Weights of a small GPT-style language model, trained from scratch on English Wikipedia.
Architecture: rotary positions, tied embeddings.
Training: a variant of Adam for these matrices, 440M tokens.
Each number is 128 + 24 x the weight over its row's rms, rounded and kept within 0 to 255. Layers, rows and columns count from 0. Numbers have three digits each. The size before them is the row's rms in percent of the matrix's.

# gate: layer 3 MLP gate, 512x192, rms 0.0872, rows 135-201, columns 0-63
# up: layer 3 MLP up, 512x192, rms 0.0743, rows 135-201, columns 0-63
# down: layer 3 MLP down (transposed), 512x192, rms 0.0734, rows 135-200, columns 0-63
gate135 096:143105081086146101132142107127089096123161142143131154121129110152131161103114105123118133125091127120112141167136124128104133107124120126135045159128102113125105091138107133130116112161188099
up135 102:120117156141095132140134151091128170120122118185127135123115114158106117096158162160140129132127175118145134119096099134154090114087126152144121132128142082160102184097155147121134151150169088
down135 102:159093129126149143126121077125139152117100130083121127105137104113157119148105180123128136134131127132135119134075112114134124149146129096106137085143084137099121128147117121133150144145140155
gate136 103:073160135131094115058180135157136151134157162155146155106112135156101146108115116097099163130141162160136152138131107124111132139187136141136140114102125149119091106137121113165113120152140149
up136 103:112111154114133138136105131142140172137137150218107124157179131119140134110123113141132154148150110129092165126120074176082098120109103118148135121125108108152174150143123137145122135163155129
down136 098:186090099104104095102127131135151110178105176143104146128170107102140116118136123139109158109163108135115160128141108131121095150109120123124140168171115103130114135112128133154151150128119142
gate137 102:169119123132114119105135160147106122165109153095098120120103109101125145143119123151130106148130127135152113142083167147115154197133134134168112158125135075109153111139104118128140133112177139
up137 102:133126096095115157147119079116140189144127149117153128122149192130114132129107139086148144115111107135184123102157110118129140109107144117152131117123108142137111103167091094131107093117126123
down137 099:123129142179132138132156122144134118157086160155113138129142079102149134095137098141162142111161130203125156130165141130142106156071111108129139169145123142106156154109123153129139087123112111
gate138 103:134122113103160112142142153138120129145135111092079127123124095131069181128101149106140149130129172132104154199132148144120096162124116140117125138116109159158120117166129143157105084175136124
up138 100:156180124066138126132135145121133115100107120122102191114114127131135118097115119109147073151121147147134124112120120130120108091139085133099121137144121106066127125104188163108130093142126114
down138 099:137118109138114151138172115115136138135148075063125106158110104082133118133134133159121130161148123182106083155079125125133124129127121139114155148118149140099153123147111147157115142155109134
gate139 101:130104143129136130134179136137132082121136184163142133112123111188115094166125082108096131112124135119100158136171161140152171150122109117120097137144164085142136161113091096133120082105134150
up139 106:118151126133174149133120135138101142136172097175133114121145158096140109087148103104107084109113118101118125120141133093135137139097147112118146174126092097187140076110133135134131107104122081
down139 103:086109160090096166154128136151123098116106134139099159188096084150149160140121174110122098146117129163103138114126113118110136109155120160102107123121127156097088113140139090134116124112137152
gate140 097:139214127115110087103123136153098159127176163137087129149088121146108115101121157135143114133118104129162103113140128157130162140170115123118112098123090132102131079116149096119142114122148113
up140 101:118157141129098126127128115111104120088099134130157093155149121170138112086137098148134110142105137084147100116150133136115142094137130097100174130155122114156147104151145127115141148082147160
down140 097:138119121164141178127130118110148124090112126157160119136151135161159159104138118122076125096139143130133131120110117131137084089143118131102123105119179159108137122140112116150163115135120155
gate141 095:098139132107121084125103144109124105108119129188081083146116132136115172119105088115099125143125103127104157140106126081141102114131130119158086131134129076140135135133108089140122132123141145
up141 104:111102138117126143130127166180155164127122083124098116113096093120125132103133130115165133089150123125126119124121131115110097146145115118126064119083096148176157107121140149132157160187141078
down141 102:144122092152146162110139117105109128126142121143166135124163167148136128102138127122130145164078107090100098100131165128116101111136142185177129121127136118135116178132075162098170094105147110
gate142 101:145137113124051104098170101147117151129152143147128128127113098126145132134116106099106078122115131134137131151170111130132150124122098165146135145141112096136125136108094150141152125163169129
up142 095:128115104192149146148083108151158163117171099134107131106118117153111098129094090148095164147127119116145170146136072153148131127129121134102127113112147156096101126107120106143168153153135106
down142 094:149130179111121153122129119143135121120167121131115181165159139162161125128129151179161109159138139145119120093105119149127125118066101155164174105158170161170123126163125087126100127139111138
gate143 094:093114105105158136148130052110140100159093134167114134164135149134104111094050129130126111201181100109121135130143114105124137136104117114138084095143122099136163129125117128164157130127155151
up143 093:085131152115135126099144121133121161079100148152101093143146123120115116143111140110129125118176141116145117122134109181108072152124114164165102116133120093142139181130077139153124109109135127
down143 095:136156132166099122114147165118107144161108083116122136135112151113112113146146163140135113127116166167150100125137166062161103143073142105142102093107166152100118135116131129147147110150178119
gate144 095:092128153147129114097107106111105165113130126110075093095105126116115116133114151079113134148136142179097107117155151131138142178122047080177165103100127134152108151133084145173152133160133149
up144 096:121126121128163117100085089134102122101133139083117118157167175091133115087128140102106129120148131129098117168145129107126114128144123141130133152095072104085167135112150088106089138119108154
down144 102:140146152181104096138133174117111113123094105133114103108129153115088144112086167098119140097128152123147147113152140154094161132115085092166135135078103119140130114113127105117119127143132115
gate145 102:139167146099154123141120140163103140133102145105139111193115117119090128132123134132174117105132137131142126162104099123146178179132099146133126140097088123121156138144135102164123131100104106
up145 100:139164116075165147102091113167153136119137129139122144107150144111127104086132144116133116134131109132167090118201114101171163130128119098137138136136128169120132163068155166136124119135125160
down145 098:148114100122138102133127120145143113130114109113092085154135162142154109147109152137148149079106123080135099156162187131123074145159107135118111167197099095147099095125130130130127143148117110
gate146 102:117141121124134116127136166151187161142127159130089160144091112130138157132100142106150152123131134130173131124092112133097145153180092149127106156126124119134103182109118139150101126136163134
up146 100:142129164114169132150104144150101143120140093106153091117132144122062099140164176152146156151142140132129150142079116200145126127124105139154145110131144139100133141120150084148106189128110101
down146 102:143133125127124122141138142104166130142129149134171145135111142133139149127146145149095108141094149158150108120120151141099116135141133080126171114141085124096141141119160103115104158139106162
gate147 101:110122142156126088099173119135112128136120107099082150122075165114136163119144140133148137164137147168105114174157075167131123096117130125115165134116074119132151124123136136125147187152135120
up147 107:102093144123131138165138189150077130103105149134122136127171111147167136118102135121109120120141091134141152103124124214139133167139110101087081117091137089145111090179124118138098138148109134
down147 110:112112118141114136109137114097138168127136160100135126121152127133120133148167111116087122119143108112065129117159136106143097112134119110127106120144092143110150127118116134085107111100130090
gate148 102:136148074125091098126141122181127173094170120093138163110110148140084099156105145107082128104111130123179156101143161118124135116152103127091120123089072122115087118140114100169136098133104158
up148 100:128173157143130139135114147159124061159103123144084123148115134178139107130133146157160160120131123116091119102118062116110152130147093129116100142146112141155092141140137112137117114137097116
down148 099:139160163132112095140128130154157100111125132126128105144118177125127148132110147136105130087147112119148137127131153150115095116131101134152132093108103104153112062133123091110153128190107174
gate149 107:126107156133139107144158114052121132107145121170111173153123114130114109118099132074102097130144148108073137123145105087136137146107139156135099159128139086157109148129126178134163064124147112
up149 109:116106152149130151115149141139117185173145150138148099138127143098164134138115161181119138122117110137150168141107125130147081127173083139115051154149086119111144120167104133114160156108120135
down149 102:156123114085112108109142097118110097152164154137133130145139152088127118154157123154126121133111104180093096138150167099130131126096133136127105143106099150089124155083113141132134095122127116
gate150 093:135074134117119132117153166122131147112092134107099183124064108147125109143096187135133115126098165156152168152126108134154132108162097143112108172171127090132103164135096150137126103129143100
up150 101:120139211173146113103118164098128102154132135141126080149142133142155096133098128175067136107126137120103142131105124143074141140148116126128118124119112111143141123149144133076063125153123111
down150 101:125087107136130117092148132109102152115141124170169103160122138116091140135111127166166116164084126088109130149133132170115144112123148138084132131127117123160139100160141102143125118116134133
gate151 109:112116137132127099124141140116155118145121132156109098123143145127141114103107162137159148119150113141157153114157117184097115145123086114088126138102108103161145140130121170138129101130120126
up151 107:116128150097144106125156140135089113155084167105135107144159120138128156099119114128126150159147139166097101155107146096108159141116107091142133141142125151143133109119107137142154112140111139
down151 107:080126141069124130119129127125141143123132139085150123115151115133105124153073139121083139143138181081117125112149136174151144129100108149159125125141119125143132112149152109111103098096098126
gate152 102:119142087101127108112148156136129128126170105109122166102124101152126138159105146107159080146147142165132121094114091132133099105173068109143128133088143142141111107135143147152123087159163122
up152 099:070130144095155117140091166088128127142124131124102162087123090132130130180109141129186139120137097143088129153072128152157142136123104115130153157139131141117119119150125194121147102151134142
down152 099:124159177119120119149115147135125115155106140121125089135127171112126131115102162148107111128146136060110085162080153136090095136089138160160089107112143144118158142142113162100102107147156123
gate153 099:154171131112129121083127147124116147147142117095160118160102166119072115124146182109088096116138140175132139141150142131139116172162096126123172149079116143151128109143124166140113133131119144
up153 103:119100101116155124105098103131168149174123135091150131123147133136130126117130139152118091116122095114140100136115147122149159151123118123142105197137146135103120080129172138123130153095162131
down153 104:140114137133118127112132126129157131166161141102154159136117119109138106118125152125088125133128075116166091167132145144165137152144070146151134133140130130101164141134128167144138114121084139
gate154 097:177126145110104109115149139136138135166111127083142160163102120177139117129138129120154137144112129142108127107105107109147088099170096133161125166133069140095119118167138093153093132093128142
up154 095:105174183117130151123111121123138108138144101135106129133139104120172121150119123120210086136158145097101125129116064110116126134098105145109102165164154098146145138132142095141168123115119150
down154 098:144159158121097135122140100129111114105113122116125116090132158140158106121171151141145143170173090110109150141102120127165092154133148128092095070165136127130150116120157140140125129133142148
gate155 097:129096114089128102146152090108110114164098128101088135135112116143066168095106102091083154176151182129107193125149105114125161140161098120103112126179087131130111106139131148156098139125152154
up155 100:103135094159125090063141171125142124154163151126143128141135119123136123153165132151084103161128094159174126137123115109128121108147155153099107167095109125113109132111116088115145140124103140
down155 094:144090123128110102106161173131131128158169178124120128149109099099105120124092110124097089127120126190142123126112094114124180152122128146146126146104098144135119088122105151100162145141119113
gate156 092:161145111130150145135110129119133116158113142084102157136116106101095102091139094114126159141117121134109169114155092109076138147082154129144170115111131099082175119134138131130094145112149121
up156 096:158154118090117147141120064135166070117127145121146132158118109134123139134112113130111083137172110114072133173118158170176160126130160164137123123193120098132174113120123170153119141090140115
down156 096:087129108134109151109111126154159169130184143114093066127113190116130148142177151122122108108125104138135102159114150103102146111187124160100103113157092076126164082108147117123113136130117149
gate157 101:130112123110059106129142156179157126142123116100138151120132139106106136091106139151164148114114152140125162112119098118167167124200104118106144149161139116123114148162173109094150141092118122
up157 101:145159130163114124148121124148150138140129124142168128137110094126135082102135168122120095122134150098153057087186106161147110138177135142146131152151158072123139111107145139137138156159149155
down157 100:142117167164133132114082116144150100140151108110150105101131126140124102082133145135143111180155142130152123123117138139132134121121155134122099083148105086124120108124107137175080084127163133
gate158 099:073076147129122142132161142181125097146121169126122140138115118128138102092088144167160100131117142173123126109154137146103134134161088141084091148109114146163135106141143141109070092150093153
up158 105:139146154111134166111104124130105144138146132109172129151122132164104097130157140137121143156123076118081131161150130152125139144135117104121184104150129145142141131123101123137143145149122124
down158 105:096074169155106151125111114146150129127173097125097190196120126125104166175144110109137117117122150086142128124139147127113143099137103096112134140160092103123103108134088141095172143112099153
gate159 107:122099123107146112119122110079113144181109107156138114162149132125088111143135085120116118162122131135157147125122133168112120144133120119140112149119102122153133099142137154133083187119131121
up159 101:122125121139157165085124137124108160100121164131129164136106170122097105147166119126121136092110141139144118108104145112181143123162112122170133138118128158141168169130122111122103121117101106
down159 099:145136137146133150103167158166106137143130122153152141150163188153140117092156122133110145095145152178139129144074160135138150136117129045127117164106128181118110127159148131142132134118107140
gate160 094:124104136133131165134177146104137134128166151131137137174134140107124101123115134098091130100131131127089123103121130148143121148121114117090164139136140141155137117144098185135120109129114118
up160 097:135111097117104136123158152111146120105118088086153139103114122123163107185125118130109109105108130128155137095122119154144084132125151177133176105161126092128147185156137112149165098095173117
down160 099:102146140086123134138140129094155110127086148112120153097102161132115098076126101140123167075127112122160086144146101179114122101136123075133127106133138149131067127127163126132123125132098104
gate161 099:168138139147130124078139123164084135097129135108110165167124131156148110125168142099097117109112161119129145131125152141066108185160114097106128130128151113179106151115105107122099122122116102
up161 099:145098144141094116122142087106113099100124078108105116092114167138120114133127153168133147163169173128126139133166097145112139107063175106143127088071143143108145094144146131104133153171119098
down161 099:163158133132101135114119110118151179125120147138097170110172095163161147114126101152120151139147128179130083046142120117140136108118128139127151146172181136124106138121145113169135171129126122
gate162 082:191155158124130103106170146136116136138119131116112086144128099153107130130115142114101160135167129134077138111161136079146137109153128125146155150162116137173164097141111095136138108123155129
up162 079:146138156104141104131104122147095133117124132151137095144164145125134131089121127134111173154126106077139104112156124099142113073145123115146105138122165161124145139135117136115158118122181114
down162 083:089135136135127172174084122143150098120113133087115112109144144081135087126097147159159118131123106086132121139119114152105124107103130121145107133137133135139117144093131133129138148123116140
gate163 107:132147146093121091097153147135117107130117146101134131110129138106125119132138113109094128134094157127108139097135126122123146120125135118125130131147084118123142106160134119138098147120132152
up163 098:147080085088136120168153107146127121142171113136141216142095142136135145097133134160102073112146125091138147138126123118149097118146146163140141095115176106146100131126120113120113108092126110
down163 101:094125117150130136140145141131147146097111125118131095159153136132152164115154106128128088136170194093141104161130068137118127119131147081140140076133132136128183131132082080109183115107148148
gate164 108:124122114155124130093168143116133124169136144090097128115074132160115151161136148115089109096104151147126139138137121109163123118180112158130158118150143077147069121138072145178113118123133125
up164 102:131097118111099137149154136152126119134138138128132160164138129175126126115118152084123150147150105140138106168147190163139090105108160111102140126135090171143110094118147128136102111179094149
down164 104:096130150109163105180118127132124091116144133107114086161135127112151171158137155109107175174153177091126147098127170177126131112114131125136155123106115127137150137115090123126154133124160087
gate165 104:148194132106140117130144142087127065160165100115112154106082140136151151138127111122141129145147184125130152148130138132123106105137102158110110151078132110160142121138098099163126118123110119
up165 097:098119140112103156142135139154148155118125138147134092130147090160155093127119170135112126116135138111110106093191132100105151139132125104129141145113119115124096097137110156100077121131152107
down165 094:104146119160106141152140127125129109117079102155142137091111113142150150157100146086105161136161167161069143115108128139111144118112129144138096116124124150169178134107092099099132103159112140
gate166 102:122119114152111105092165117138132156137162132077082154166142143107137159119102092134136133135117123170151122105128143098104122140151114079105098149145098134082168159119114113149082114107119126
up166 098:095131155137132069149144141107147135164117170117151123122095068130125136159132135137159124129146153164154149135141140093150102127122102146149087081176153147165122184136132118127137100104107123
down166 103:148130125148133129110136158167164180184148136172131142087100149127125129113129144143126084137110129120132069147108137141170109107137132170139097150102123127105129101127120131166150090157101151
gate167 104:122115145145111103113111143137104123123130127109109175134078123143121148124112111120145136131112138118171109121166182124122123159168087107159102170162118098090129092106136100162136128087118158
up167 100:114164122080126120140120135128149161120146134141115149154164127118198134112127124162172156097112096115155136131156124136118178078147136083054088124127078118121154113173166133095117161155114132
down167 093:144149181154109133103117083066146144133103151125121126103096130084086112115115113149147122129108129135141124113152128182113071140152101120086158153136097134159126133107096118128099123143144157
gate168 095:139140144164146145138140165047108132170135155133132130136125118132111134113154109114129134153154126130146145100117117140097111106166098150095139173146113125189141100168113145143119096081143122
up168 098:114118121088134091160131115140142105169145152159104093126132131089083143096087139138110123159133122129108156167129132157161135141168077085135123114149118140107146094109159122119098095142099123
down168 098:139140130140152147126121118127131119148045162114105129169136120099121136102109142162109107133107151165174121144158130134133141125112124195112104096107134129137094150112142101158095114172118088
gate169 097:107163129107146142125124208120118139093113119153095120140133148103140073112077106095147163132164158117139158108138113119091154144124063131130169109124151092124142143166151135162166098173093121
up169 104:130133134132135122175135129113147129139097139132107155119137151118122157103130122115113169152150141133164111122066106109131129111080164126081135118124126103171175123168111171122179133126138158
down169 105:128136143148120124133114109099128124134150095145155146142137101103153152149126137133106146149113082173101120145127145177108124155177115139148134134128119136121112121180098122139137151144146143
gate170 100:161117137125107135086146090136128091119129104126152114122113124158114153098074140147101103152112143137115138118125139152123119185172079094104116124137162135164137139089149111129100107165110096
up170 102:137127170140163102133096167136074117117113129080117141155105144094133137106108120148115123119144184126112098130072158123181155120151115120145119207069139140107114147147139167102114116111138127
down170 103:082157104111121148098121157082121108095116143128135147068156145149106131148130128129170155072164123160140163146168159125096113141109126115082146155142170186141133122114088119088137122141091144
gate171 101:091082132115152132139158152135110104146133112161084133146125087104086120136099114144127124150135138121134194153138081150153113148176143126145098112179137102139096114139124138178139110177095120
up171 101:101131113153136117120133105107150156143152103107130137106109156122160096169100116140080087107118123120161114072151156099117135139121147149117136174081164108107111149129168112121102116115156146
down171 103:154145124094125088139124150132128143129141099143090074106156169084120112122126152095133149142123097130119116109141155120172142164131138097102130158144101158082145113177105148101123130127114151
gate172 098:111142148120141083117165151148158137114116119111066143153098095167104115172116108147105149119144130149117150108146129101128111129150129110128132112151143165137116135104100094132126138113105149
up172 096:092109120141158149118136146136138091090141167120091128112101132103133109102140109134094097139144116134132124133147127122112097113142120144072079100160137123139113164128166115128116133151096131
down172 099:099140175155163106121108149136107147171150141163127108146107124113110110107133104154105146117110139106150142090103119109136097161120182106149098120151130104149120140161106158171127116148210146
gate173 100:096114136117129163067129142139113131124149171136063126135103124149077150145114123138099151088145182146085140146176110162079146146144114133133111111133119122146166072168131144159099123129149157
up173 100:148101099105076175148138143125127098131078129141118118175113099118157110125085123111144114106119104116105137150175120107133105108114120138151140124130081096144129103130164127137111110138163120
down173 103:146128109134136141132117150101145104105116107110107136125109155111095123154124143118140092078150075116177152106114108128122151130103098143119112171114141126087075131064142079153115137111084124
gate174 092:101148114117136115132113119139126119160139120149099152144096116144111095082141109110174138166137121104086164090115129163093141124127061128152092122133129136173149136155117155126120106094146120
up174 098:124122166092136086176115096169141128095104161151131150176161142155106102150108137118127166139112131150124143088121134113101155133150151125118130083119095137112145153144107107129098120102088140
down174 093:141090144067119117116173129132138097116142097092157109104119122136103093165121167112144125114135130155110138113129136101132130097140107155130137073109092149107161092135133107107111128111099132
gate175 105:095116174128141162124157159100155111117126105094106140117096116067097153148066156152115102144162132151135167164145093109123170141152133122141124142141097103108074134125107139147158147170092104
up175 097:122141121112155165155180098109134114115123122127154120129118134130167150143162113145127112111094098153099116143111103176106073104110129113145142158130129127126121148126173133131069121096130150
down175 098:146144111134135128146159137141149165117087105108134177117148150153095102108103164104159144126135144179095136150096186115091072127117137161164126102138121172168108118147135142148128111131112168
gate176 103:112127132104101123125128135141153116112144147157126142117104087179108144090121103119141108062138139156172122131142122134106140155113149136115094131135130119175148093155123087133142134155127112
up176 100:120170121106086144156125129100151145093177133116147128136169121140082144138122134122095099127111106126106119167153123132108131128113127155113114090119162094152062121104126147083102123117176142
down176 100:133136116154160125089142101183115121106120118125174134091124119142149133187168122128120124123143147082124108172090176107127137133156134089112096102097124190134147106131118122118120146120129163
gate177 093:137128125095053135122131124171154127094098100112108147099115096142110110117116122142145087145116155133140146116131133128120092120116119150092142128119160137133102123155087127147145131143162116
up177 096:153100102107108141138175138088126153114163174129110106093085099142112132136089121111103146108115130116148137155141126122099149122105116122133115115159141120102123125130071109125137063131133140
down177 097:130186134149150129154139102119121124109132120153119108099131175140094137133147135146136123122143093194135172138121115124130109171120117070128139141091161145125118123137148123120114144157174120
gate178 106:142089185099120069154168138130138136124140140119136139132141126140118118122095134156155106158127145201119132104173132175129133154205082132161089124110142147119127126127107154157131131117114133
up178 099:116127140128129142125097110136097139106174144103135120126123125117099138149131091152102197173107118125121136167100080109156103115167121112125085135176135149085105161096114129122162111145146163
down178 102:096101115145102108140110113131126112157177129128095171143129139139128093205107112128127155190098126099143151093138151146119120102153163084123101113174184130102115114108150139154133128135136119
gate179 103:148110102105133141122135120137130130201137156119109155125113075113092140133133129089150104114080153141130129163098116120118126123157130170102138124112086115139106145166109142102092158130126131
up179 096:132127131086152104111119122074150134147136112150124107150138095100136156129067121108106131096136096149139123120176143080120151136116118114167104131170102143101115125138152137134088114107130143
down179 101:129122112126108138128139120126153097146126182121124132135128179152124143156135160089111095114114089112070136141126109114115152126156116156159152140118138113130124107184125167096142143148150115
gate180 097:129135120064135107131154149086107112138129130123101182137102129154166104109133081077165156144149160132164119138134122124130103127095142148094151128100106105125143149084103157151140132153146148
up180 104:132159102139121122122164146125130107123114126126153175181137098163134110120101117128121125104102134117102096097146143151141136126144092115104112122129128154133090098147126158134140099130119116
down180 098:122167153129133130137112136133126142109119134161089099140093165163131138101086122142088155169172082091120096098100107144154151156132137165130105131144129086152092142149145148165146149112119159
gate181 104:117175137116069153131120076138127120115088107112142152140081159156104093120116183114166152145142130088139138107091112115142132144119135119138141117126124138112114104146144106146177079100131147
up181 109:138064082177112169141134140134072164121150114084110174123132074157129118116127141130142131126141119143096126172149128146059137110172143122141147098121104088120116121138155147112109166136145109
down181 100:142151132150124135178113141149167145137128178136069128132123133134089096151108110095107123147167146188128133160163141160142169098094107115099101181168068152126117149139136145107121155144146147
gate182 103:138093113096115091111138139150084159177091132112134111155090112112130134135138162113137175092138155140147117137098094125173094120150079145123120128087135113131137143136123129116116134118137147
up182 109:089116121132131114136123127109151079135167168121093145115151142136077118160056106150159127131173111150133153124133127152135164117125088091094110139121124102134135149095105134140138124145113143
down182 105:113111112146090129095128159113150135102123094122125170178143107131099112130119103160134125119115133168146121147087122108156127117160123137109134112094105165116088137148110102153106132102116141
gate183 097:133144139123117131152141109146124101149148128075139116125114107091137174092123095102134154115174122119080171184085086123126151125128113163136156173197104145136159117143096111143128071095132083
up183 099:152121159146115149124118111151143166135129137130100118144167112124114207094122104121137105173133132140154117167160118148144036115084147126149159134134126156121094162106103140162147131135151133
down183 099:134134089111131077158146081117138098148127122170145148173147106149148109133100144136170088119105134148088151123154157154123131170134128111105118125105124129104112116138108094171091122129135119
gate184 103:131122128101143147180182167096116119120151133073129149141136121136158140137088161105118099144084116150099153158114127150140161083103112113104115122148112097134083125148109115145100127139114094
up184 104:098154089139080186157151122118126163120161118112105165118094136131167148135122118082125168117105150127156116106175132108141136136140110139129185115126130104138113142174110146146171095124119148
down184 103:117124108105098150156087099089086124135109152141130147126161124090153187132121132070131119137118089132130144147178153122172108102125096147132145156136163136124095079129124141108105120132140173
gate185 096:150115163137095101126131103130115111102112110099119113094123131146137102161081115073126180096158108109106133152124109083169158088061121127107153145149110186103105151150126157146179098156148102
up185 102:141165092163117169113146125144105100107124097149123161103136126150159161120133110133084099095118079121126105124138136063118137081152191160103159140132143111149100157145161100119144151146171143
down185 104:148093184100129155064123145175132165111131151117121113149148071113105156125144153126176118166103157172120108097100126170162122193144146142178144136137095154067130113138154108119177138117156154
gate186 110:150162087134127079145120104163101163133173164119116144104131122147132130133114140084130149167140170098149106153147127101096135141112125158150140138156105114118135118149109103157104127110172090
up186 103:155125158075134111115127140163100139104154133185156140160128146153097081114093099075100140130111129134089123128117142086134098099158092152112147120146097138102094080113122112118121158128085123
down186 105:097110176119134127097135142181121150133099078143104150136146151122122158167150107120127116101145165114110138120120116113115100161072119098136142112135175118114121107101159198154120140140127124
gate187 107:163094173104134137102143101172131120170159154063104096123131114144077105127137101129118163114080144122161139150177142160135137141112093136145108170151122115144134080124088116159111097125151149
up187 095:148127097116153134161108115085122149129180112131132161129096121143136137117152134088170105179106131157108154115122139149144126133151128118113107171102146139107077109095127119117069168098125078
down187 092:196100153117130146101111116155079133127129134134124130091095162136090158109118122134141175123149175142104148186151154140089138099151121093119097167134170129138148093133126137120118136093161100
gate188 109:164109141107139122148136204086105135143149122117127162157104130142109154091129125085143112126095156144126160174108117173161114132130157117116155128123149124150099082088118133119098110122078113
up188 099:157149159157142120084146150110112151123157127122129122133130107156126099155133161129099087106138139101138130090120164114134124190097136157154147128110127149120132128143145079104113113093098098
down188 092:137136085097105112113121137090109089123132112131141144131138150111123121109144177107116115120127161057134131093130133111168171093113147132123068086142119175174100126127130129100147122139153122
gate189 098:155108122110149100111102119093144082153143138065113158144135137131129158100124139085153123157154159150112166132128151129129147114160119120125083076158137126100109090141109162131107130140099106
up189 097:116123174142140145056115143110117143143154146134152143116134136127178123137140110114134099100141141098152146128179140136192127143130114166142115145121120115146152147155110102112178136142110125
down189 098:110106151103124123142107069124140152125129110141168128089132120133120138109097165116165119120150133110135125092143146118167086130115102098121113132110116156162145076163140132086109140085115162
gate190 099:110091108118128107126148142140096148129131143136075105133141111147138137114089126124108136123134144125137162121164103112128161111104088153061102140135089167135150124140122130123108087119162084
up190 097:125099112099128143137123161160197094108116124144164145091100136110105124127146143104118195151126139124112111141126129088127150126103163093109142138091138125166152095137110118151166086141143109
down190 100:141139109118151131136134117145141136136110155124165156114087145164110119124178138127096103122182159138141103109132135163138124146093134150121121127129162124104098162116168151144121122126144112
gate191 099:118125156077128153119116156157175137139089122132092121158116104122133116120104141117175142151129149124130116152146120151134162167110140140132089156097147151168173135106140159157138102143133136
up191 097:179151154136084094137103151124118140136160146104153124109108115132128094102118132113137138116161101101141117139113146123116100124114102108138148149153177154127136118144141143104158097154124151
down191 089:092100096148102126107136117123103110141156122127176122113138115115158127157140138123143151102115095130133167131104108144162143134136112127077148093138123144089162100108117099134111172116096135
gate192 112:170139155111106155109126151169113141119131135133148120140087117105082136147117138100138126074159148136102109146143115129148159188132062118143151113099105156137126109119116146166129097138177110
up192 099:069114093149106157104145115124135133127117105123094143144161101106093111154159127069112107113117141086086114113188127135110147126115141153115156163121166067170125088125123106110171099134131151
down192 103:126129103094133105159118146103162095128132141111081137148127113120158152082137133137100092150110156116124132092129121092115146124146162123106117104112154117133125123159167105118171116120125136
gate193 090:089064121105157116156164175077114149133136109112085167147121118128132151121106151091118137127121135133117115135177118145096168116150099097115133093119147080162099109140137132118091180106130126
up193 090:085143122104151125139161126151135103123135162170131139106175145122151152149102117132127113106118123150149105141114100131097110101125128134163118108147095103151085080086156142125134110131113127
down193 092:133084149113126130156120086113156116159119125173082118103163102125107116139157124133124155150142114138122109131138154135132143065130084177093100138147133120123161135165135117130118178117170152
gate194 107:103151091114086106102145087148135110169150152145154119133107105133127129087124142098135105113145125141115135181164121084119099084119104150087134112132119076178148092159121105161135173131116107
up194 105:122149161137153107138130154127131135119123143098114102128107112086121169132107066116161155132153188142138127167140111138073112105102157118127140151125156119098151125115139142116143073134147146
down194 109:149167113113108135124125161105141100174139110127108152115150151100102190123103139091143104143079116135154128115125138130130095101136129159099129096095126159091075118088186104151127102133084134
gate195 100:117123140136140151126150162121143142125142174157104123124134079162092154140097138116094140085152147138113130122170105127118139132099132128135111138145108129152107102146101134105133103141094115
up195 097:097122092176170114104120129172125147131123132124135140170160127149140122130130142095163187141121136153121124151116130102111107163150177096080099159116180142093141111118137154115158110153129080
down195 103:135134172104140165093162114165192098135121130142166122126143116140198151107094134129122145137119145077097102161110175127089114155158150140106136150101128106111137137127209113105109147161152136
gate196 103:176135119128113144102129107132130138129100105123121148127085093138119108092144176145121109099103145116154131169118136149110129151109168145107136082121155063100123145150141103141110108117108109
up196 104:144140130089103143133136100081156097133113127138158133111114131160109137132072121166122094172104081148151133147103161152134123154136144144103178135156135086106090144128134127119149160149170140
down196 106:114128120150111094121187092148153122108178137089167139106097156136121167130095136113172101121140143096132107116124146148080101149096104124152094134116131148119127134134099110134165159106061151
gate197 096:110143157124130146110156171156161156149149122124078184150119161142095155158114139137127110094129145122133151103127138097125174145162140134114135119136118112124122121162103094138116152072165152
up197 102:109141169139166119105111141112112099147105150120163100125132114172111092153150104176129131114137104173099145108109136123115109105152144104165084124154115150129138142100115129133088122147073097
down197 098:117156150108111136141140139112174162096129149103100172118168114151172156159119069116123126128148128151085184114106078146165122145168100118155156128136121131144110076167156125142124157105145120
gate198 098:177158114149140115088104122123114112148131132133134149160095119155180143099116126122157085171131134109123106131161126112132083073138118173139118160120126119148140118152087113170127107110172118
up198 103:131095123133135188148134153147110106132141142157120146156144098116160185152111080131137124119095077135138149163114119137100121122094172101111106124135083157140124092129115110128141136109130088
down198 101:092131135133147096144129122120183112122147118115123150135106124106147126187134144135126111173119103146151154110156133081096119120110126110178141101139145136100140089115083105109144119144094137
gate199 102:130136219148125111135167143118122085128103121103108157130099132140159120148115133178134097134103146139093156087108171123130165169182099097114114151180142134110103105155158120136157120146102150
up199 103:154134111121148120134153123128183122166095109101163116085151130118108162124130129139083163156164112137105168116117094104106163134147178106064124081130142118123146144146109110103096107135138114
down199 100:100136135089130148114103106097147119145117153091129152108131143123164105134108140108110118131130092112120146151140140120141130137185127122112122135163166147158123113156156115161098122148110118
gate200 106:119155140149125106110129182134151161138134127123094159147143107124110118113158161127143113080112163138143113107140129109138103139145128126132152092136126162160136145124111088147070140157114119
up200 101:137118164132160115153133143134123152116091125151134146165082143164122101129150128120089141154112109158124143100095151119166133150095156140148145132127175170144105085166112132148143149113109153
down200 103:112171121140116127130127126094096077141135100125090160118098122130105161100144125102148103173163113073143150122092134098112182062111121119164107097160135112100106117117176143108127122133137129
gate201 100:119088161118149105073103153132143121099119113121138140115090106148112112107100132140137108136149180137156146090143113132140138149124119135096154118104131113150092131130094142163089122141127123
up201 103:141146160130095133117102083092170172148135148107102088169118144126121100136103115182107126107120147110146099113137119116110141161154128129107132080153097116119155116106133088114093154156159154